python train.py --n_layer=12 --d_model=128 --n_head=4 --n_kv_head=4 --head_dim=32 --d_mlp=320 --vocab_size=6141 --activation="geglu" --norm="rmsnorm" --norm_place="peri" --norm_eps=1e-05 --positions="rope" --rope_base=10000.0 --rope_fraction=1.0 --qk_norm=false --attn_scale=0.177 --bias="none" --tie_embeddings=true --parallel_block=false --extras=["capped logits"] --init="normal" --init_std_qkv=0.0418 --init_std_o=0.00853 --init_std_up=0.0418 --init_std_down=0.0054 --optimizer="muon_variant" --lr=0.00378 --lr_mult_qkv=0.5 --lr_head=0.0102 --grad_clip=2.0 --warmup_steps=200 --schedule="wsd" --decay_fraction=0.699 --decay_shape="linear" --final_lr_fraction=0.0 --batch_tokens=8192 --seq_len=1024 --doc_mask=true --train_tokens=96890000 --steps=11828 --dataset="wikipedia_en"
Each number is 50 + 15 x the weight over the matrix's rms, rounded and kept within 0 to 99. Layers, rows and columns count from 0.

# layer 7 MLP gate, 320x128, rms 0.088, rows 160-176, columns 64-127
46 53 91 70 46 65 42 78 45 49 46 52 84 32 52 26 79 49 52 50 33 52 53 38 32 32 56 61 65 77 46 47 62 69 49 62 60 42 64 87 17 52 57 66 74 62 14 57 50 58 42 50 46 45 54 63 27 43 51 21 60 65 66 29
42 56 45 49 72 45 61 42 66 66 36 49 76 66 69 61 46 41 79 41 53 81 32 39 70 37 71 71 42 42 52 04 43 56 44 33 52 34 66 78 57 36 30 51 55 45 37 52 40 84 47 77 45 37 49 29 47 56 46 31 63 18 49 53
77 61 45 79 51 61 53 40 42 59 50 53 29 65 58 22 82 61 48 65 28 14 42 65 52 37 36 53 41 34 50 27 73 62 48 74 47 44 52 57 41 36 45 41 52 59 51 78 59 82 85 36 61 50 46 58 33 76 72 46 39 49 51 56
33 38 81 29 67 41 34 82 32 34 48 66 43 37 45 51 40 64 26 38 67 56 47 56 42 46 69 61 38 32 69 30 34 62 64 72 53 60 47 40 55 57 26 56 81 23 19 62 57 54 36 50 40 77 57 34 60 34 61 31 30 50 70 77
30 49 14 60 60 65 57 45 55 25 21 48 39 83 29 47 49 80 64 67 65 28 56 43 87 37 43 24 33 41 41 42 64 27 59 47 47 30 43 51 41 72 42 59 53 34 43 30 51 50 49 51 31 49 15 57 69 57 40 45 44 64 69 40
41 77 64 73 53 31 43 38 45 56 64 72 66 32 38 55 54 44 69 59 46 40 65 65 52 73 41 39 86 56 53 59 52 46 59 56 41 31 58 63 49 66 45 65 48 41 53 43 40 50 41 55 43 54 47 43 31 53 30 55 29 36 48 47
72 51 75 34 46 40 41 50 38 41 72 35 51 54 36 60 33 37 47 50 39 47 59 70 45 48 67 63 80 40 58 48 36 51 38 48 58 62 54 71 78 83 41 62 55 71 53 38 69 48 50 63 63 41 36 58 35 50 58 31 54 75 69 59
40 58 34 44 57 62 59 55 50 36 29 18 71 57 70 83 66 54 49 26 47 26 42 28 49 58 69 42 66 46 30 78 65 46 38 32 61 43 75 39 42 74 33 41 49 47 68 77 62 18 72 51 43 76 47 50 50 38 38 33 46 67 48 24
36 76 73 43 50 60 55 43 41 34 51 47 33 46 34 65 65 43 69 54 62 44 39 42 78 46 21 65 36 37 31 48 60 67 53 25 87 67 78 54 37 76 51 77 71 36 34 48 76 39 38 32 41 57 47 57 57 45 57 25 09 53 47 58
45 55 43 54 45 52 53 49 51 40 23 60 46 40 53 42 50 77 64 36 36 38 51 48 64 42 65 33 16 42 48 63 49 62 52 36 49 53 73 35 44 54 29 58 51 44 50 48 59 48 54 78 41 62 74 44 51 55 45 83 51 43 50 74
55 50 57 43 72 52 36 30 31 64 45 64 53 18 36 37 46 27 50 36 47 34 61 41 66 68 40 51 45 47 52 64 55 59 63 41 82 44 46 71 29 62 55 49 44 44 44 28 26 44 62 73 82 41 42 62 48 35 30 17 28 57 58 48
58 26 40 55 60 38 70 45 55 46 46 33 29 33 64 33 64 48 44 54 60 55 83 48 57 73 32 60 45 48 51 56 53 36 63 52 53 49 62 57 44 47 59 42 47 51 43 59 52 57 12 50 25 54 76 84 68 69 67 54 50 63 39 29
55 50 42 49 53 59 34 41 27 24 58 52 57 53 32 10 40 46 64 57 64 44 53 73 55 32 32 73 62 63 58 36 49 70 51 56 67 53 36 39 48 56 48 42 64 22 23 79 46 44 33 60 28 56 75 82 66 60 35 82 49 64 61 64
58 64 54 50 74 51 53 59 50 28 35 55 44 52 45 74 41 48 54 47 51 61 50 33 55 38 86 38 64 45 42 63 26 66 40 65 45 41 59 54 36 86 37 61 25 50 57 72 67 66 55 67 75 46 40 52 33 58 32 45 11 48 45 73
57 78 28 50 45 45 49 74 49 24 37 66 49 56 32 47 57 29 56 63 60 13 64 64 40 36 21 31 25 44 23 60 64 57 74 43 61 47 61 29 46 38 42 72 36 45 64 50 32 69 41 50 56 33 50 49 47 51 55 35 54 50 38 64
59 53 40 44 69 48 21 73 53 50 35 49 60 53 48 87 38 54 38 56 48 57 48 63 66 28 56 27 52 52 99 47 39 45 61 65 43 47 47 18 60 41 40 60 50 68 22 49 67 79 22 31 46 34 52 52 44 49 49 62 43 46 65 43
32 65 41 68 51 51 41 35 79 55 33 42 42 75 62 56 52 63 31 22 77 43 73 59 52 70 55 26 56 56 12 35 45 40 29 56 52 41 48 54 66 56 57 38 57 59 05 39 35 58 56 38 31 34 25 61 48 49 34 72 56 35 52 29
# layer 7 MLP up, 320x128, rms 0.0917, rows 160-176, columns 64-127
68 44 60 53 53 32 51 73 37 62 49 44 28 64 43 86 41 20 45 27 44 37 56 55 46 57 45 51 46 43 25 43 81 64 37 47 54 16 82 27 83 49 59 35 78 70 39 48 77 33 55 28 49 42 62 21 43 58 40 71 62 66 38 62
61 37 40 64 48 49 52 55 59 56 42 32 71 71 25 42 32 40 36 56 58 05 63 60 63 47 51 49 60 58 38 61 68 44 57 38 41 26 65 46 62 29 65 56 74 49 44 61 39 65 61 41 43 53 32 65 59 90 67 72 45 55 31 67
56 33 40 56 33 39 55 72 25 34 78 26 58 63 49 56 25 44 54 64 14 47 50 34 56 68 37 29 58 32 42 45 34 76 44 44 76 41 47 82 66 40 42 47 79 69 36 60 71 67 53 35 68 12 64 54 61 48 40 45 29 51 47 67
54 54 51 68 69 80 13 57 46 65 74 62 19 50 58 57 06 68 66 56 78 69 52 76 25 72 64 70 79 53 74 47 53 49 70 39 71 59 59 45 46 27 36 41 45 54 11 22 39 27 37 54 45 67 49 40 74 39 59 29 58 47 57 52
47 56 50 43 47 65 43 76 43 44 44 33 53 39 63 65 54 45 18 49 24 55 51 65 55 43 55 20 71 39 36 56 47 59 56 55 63 49 40 58 12 44 09 40 38 67 31 68 52 69 17 55 40 59 57 34 84 60 60 67 42 52 41 37
67 47 72 49 52 53 59 40 64 51 56 72 59 59 54 35 49 69 47 55 40 34 28 42 53 52 42 42 83 31 54 39 43 53 55 48 23 37 63 57 44 29 31 32 48 37 65 62 70 43 36 66 50 55 50 45 58 42 34 58 50 40 39 54
51 55 39 53 82 52 54 57 55 47 39 25 50 45 59 49 51 64 74 35 50 21 65 30 39 61 80 55 50 37 42 37 46 65 36 53 57 67 37 42 24 27 69 63 63 63 61 50 56 29 35 36 58 34 45 40 31 50 32 31 41 60 45 74
46 32 54 66 52 64 63 44 49 78 36 32 59 48 25 40 38 44 36 42 39 32 50 46 50 34 46 37 43 52 48 68 50 73 52 47 28 74 58 46 41 40 47 62 63 48 65 57 71 61 54 44 33 46 22 51 91 52 46 16 77 44 40 43
74 34 81 52 63 85 39 78 19 43 25 40 74 24 59 70 48 32 42 26 35 61 15 14 44 59 58 82 61 62 42 39 28 43 36 84 57 29 47 48 28 47 29 31 65 47 32 39 46 57 64 32 74 47 66 54 53 39 37 55 47 75 60 44
65 43 52 41 29 43 55 72 61 39 33 46 66 39 61 47 27 57 46 39 51 20 46 37 52 40 62 62 39 49 53 55 42 61 77 59 58 49 61 41 48 40 58 02 29 40 45 54 49 45 59 68 33 53 46 81 46 76 32 53 44 58 82 54
61 59 14 36 65 37 65 87 79 37 42 46 34 42 61 69 56 54 49 74 51 43 39 80 34 35 34 56 53 51 45 56 49 36 47 75 45 37 59 73 41 52 37 37 40 61 51 46 63 47 51 36 21 53 43 49 60 53 40 76 54 71 36 47
41 55 19 57 46 54 42 28 52 69 84 72 49 47 46 38 39 43 42 50 60 56 53 12 25 43 43 57 36 65 57 34 26 78 54 74 54 39 30 60 51 64 52 55 29 42 45 41 64 60 60 13 55 40 47 47 41 45 51 49 60 33 40 32
68 56 52 38 65 48 61 63 64 27 33 61 50 59 44 05 54 70 47 54 45 19 19 65 60 38 42 32 40 58 62 53 39 25 34 36 46 69 32 48 76 21 48 42 34 38 69 60 74 49 56 44 22 43 36 38 49 71 41 72 43 56 46 49
28 69 43 26 37 39 59 69 37 44 77 30 28 51 39 66 28 31 57 56 53 82 52 34 49 50 50 45 42 57 14 56 39 50 44 43 45 34 65 42 50 42 54 61 14 50 64 56 46 44 33 71 78 36 54 48 24 52 67 64 70 52 52 20
51 67 84 69 37 42 56 51 26 59 31 54 45 43 53 54 18 58 56 52 37 42 60 33 43 37 41 26 25 38 52 51 29 35 60 28 64 44 69 55 48 75 26 46 48 43 60 53 40 60 51 38 39 30 80 42 54 56 31 45 56 67 23 48
34 34 46 39 28 50 51 61 43 24 64 65 58 38 22 74 39 46 29 54 49 40 52 57 42 39 54 58 63 56 29 64 51 30 65 33 33 70 32 51 49 59 48 57 35 41 32 52 66 48 64 66 48 50 55 38 28 49 78 38 45 27 72 53
66 68 17 58 54 74 51 51 69 66 78 23 22 44 31 29 52 49 58 60 58 62 83 42 39 46 18 68 55 30 63 55 60 72 42 58 56 55 44 34 53 43 74 64 51 62 41 28 53 50 45 60 73 44 55 53 43 35 38 73 51 67 65 32
# layer 7 MLP down (transposed), 320x128, rms 0.0322, rows 160-176, columns 64-127
31 65 51 45 41 50 57 64 47 56 55 59 54 75 43 58 18 49 66 42 67 42 64 64 54 50 81 47 36 35 22 65 67 79 37 35 23 33 47 21 40 54 69 44 62 11 50 45 46 55 43 35 47 72 69 36 54 71 52 36 86 33 36 46
56 62 41 60 65 27 40 59 59 59 58 33 50 55 53 63 66 69 33 29 87 56 34 39 35 40 54 50 57 54 51 46 67 43 51 42 45 39 68 28 95 58 43 19 50 45 33 64 58 56 40 41 69 67 42 45 93 47 52 80 69 58 60 23
46 67 58 37 54 61 27 66 23 40 28 39 45 52 25 60 53 62 70 52 63 59 44 25 33 46 64 68 55 51 24 54 62 22 10 55 62 30 53 33 65 53 65 59 44 21 38 58 37 32 73 60 68 46 54 44 61 39 29 69 37 33 53 41
51 67 42 48 51 69 63 30 58 19 31 19 43 49 38 70 70 47 49 66 69 54 36 52 40 42 64 65 78 39 44 68 65 77 62 45 69 34 68 57 22 65 73 44 42 47 22 41 54 43 69 53 52 64 48 79 46 75 19 55 57 38 52 60
39 48 53 58 44 04 31 37 62 56 69 46 61 53 72 36 49 35 49 65 57 55 28 38 61 38 33 50 40 49 55 37 67 27 59 41 66 46 34 50 69 84 58 35 29 37 44 39 80 51 64 52 46 60 42 45 47 48 55 48 19 48 55 35
54 53 53 47 54 41 47 58 34 56 56 16 42 52 58 59 42 83 59 70 64 47 62 64 49 17 33 51 61 51 42 43 41 29 42 37 42 57 42 62 52 62 62 43 37 45 15 50 44 31 52 21 55 19 50 50 35 66 51 58 44 48 69 46
54 30 48 80 28 46 69 56 71 61 63 33 28 41 34 44 69 53 67 57 34 99 62 50 42 43 57 40 46 56 63 56 44 60 39 47 31 38 45 50 62 69 48 52 49 46 38 57 61 86 46 70 63 54 49 55 57 41 92 49 70 56 61 56
54 39 40 37 47 72 43 43 39 51 33 61 48 61 75 31 59 38 53 60 28 49 47 34 75 55 25 57 40 69 37 38 74 32 32 50 53 57 52 49 48 07 59 63 49 45 63 53 51 51 73 79 74 40 45 27 40 31 44 39 72 42 53 74
48 69 29 49 33 54 65 45 61 61 55 40 55 60 68 41 39 46 32 42 46 54 77 72 55 42 56 26 43 67 95 55 59 45 49 62 55 42 46 37 41 06 65 78 74 60 45 23 60 46 73 63 44 47 27 33 65 47 46 48 34 55 58 51
46 48 39 66 52 61 65 61 39 61 32 57 34 29 40 58 62 50 48 48 55 48 42 55 54 23 44 60 44 46 64 50 51 32 21 44 46 47 57 90 44 61 25 78 51 40 35 54 39 36 50 51 57 43 65 31 67 25 43 66 48 40 19 46
52 56 61 53 38 40 36 32 35 74 53 41 45 58 42 32 73 47 53 59 49 39 41 26 62 51 55 42 70 29 52 59 66 58 43 55 75 41 52 45 55 53 60 66 59 56 41 39 18 69 49 63 91 38 37 67 36 45 47 33 42 48 61 38
27 74 51 47 55 37 41 55 70 53 53 46 54 55 40 42 17 48 78 54 44 55 61 25 57 36 31 20 27 52 64 58 23 63 55 49 38 50 45 43 55 49 51 59 97 62 47 61 75 41 63 34 52 54 38 27 39 58 57 42 65 58 60 35
39 52 64 66 51 55 65 49 54 70 57 58 37 52 45 46 34 61 61 83 41 56 75 65 56 38 75 22 53 26 54 58 66 44 54 38 38 63 55 66 26 57 41 47 63 52 40 32 11 59 36 66 48 54 73 50 47 24 79 64 61 46 45 58
51 46 57 53 33 45 22 34 41 62 65 52 55 42 68 30 52 42 34 45 50 57 22 49 26 63 39 59 50 57 99 47 44 42 32 59 58 46 43 47 63 30 32 45 60 51 17 41 61 59 56 28 21 31 53 32 52 36 50 28 83 56 67 38
55 62 30 53 55 62 54 41 43 59 56 70 68 51 33 58 49 36 52 31 46 40 60 46 48 33 36 54 52 27 51 48 60 35 45 66 66 69 45 65 51 64 46 47 41 33 23 47 86 41 46 69 67 55 64 45 75 53 69 35 39 24 51 51
73 60 47 63 57 47 40 26 53 75 71 52 41 57 58 17 66 43 47 53 55 40 43 59 40 54 57 48 26 57 37 45 69 42 33 55 75 44 56 68 50 27 75 31 40 62 84 43 41 50 64 35 36 70 63 62 62 56 17 54 33 76 44 42
34 19 77 60 33 54 80 60 51 42 35 55 60 75 35 52 35 67 29 12 57 34 77 61 54 29 39 03 61 43 29 45 29 43 53 38 55 42 59 51 58 70 60 59 62 73 55 31 52 65 65 47 26 46 41 57 52 42 59 46 61 34 34 43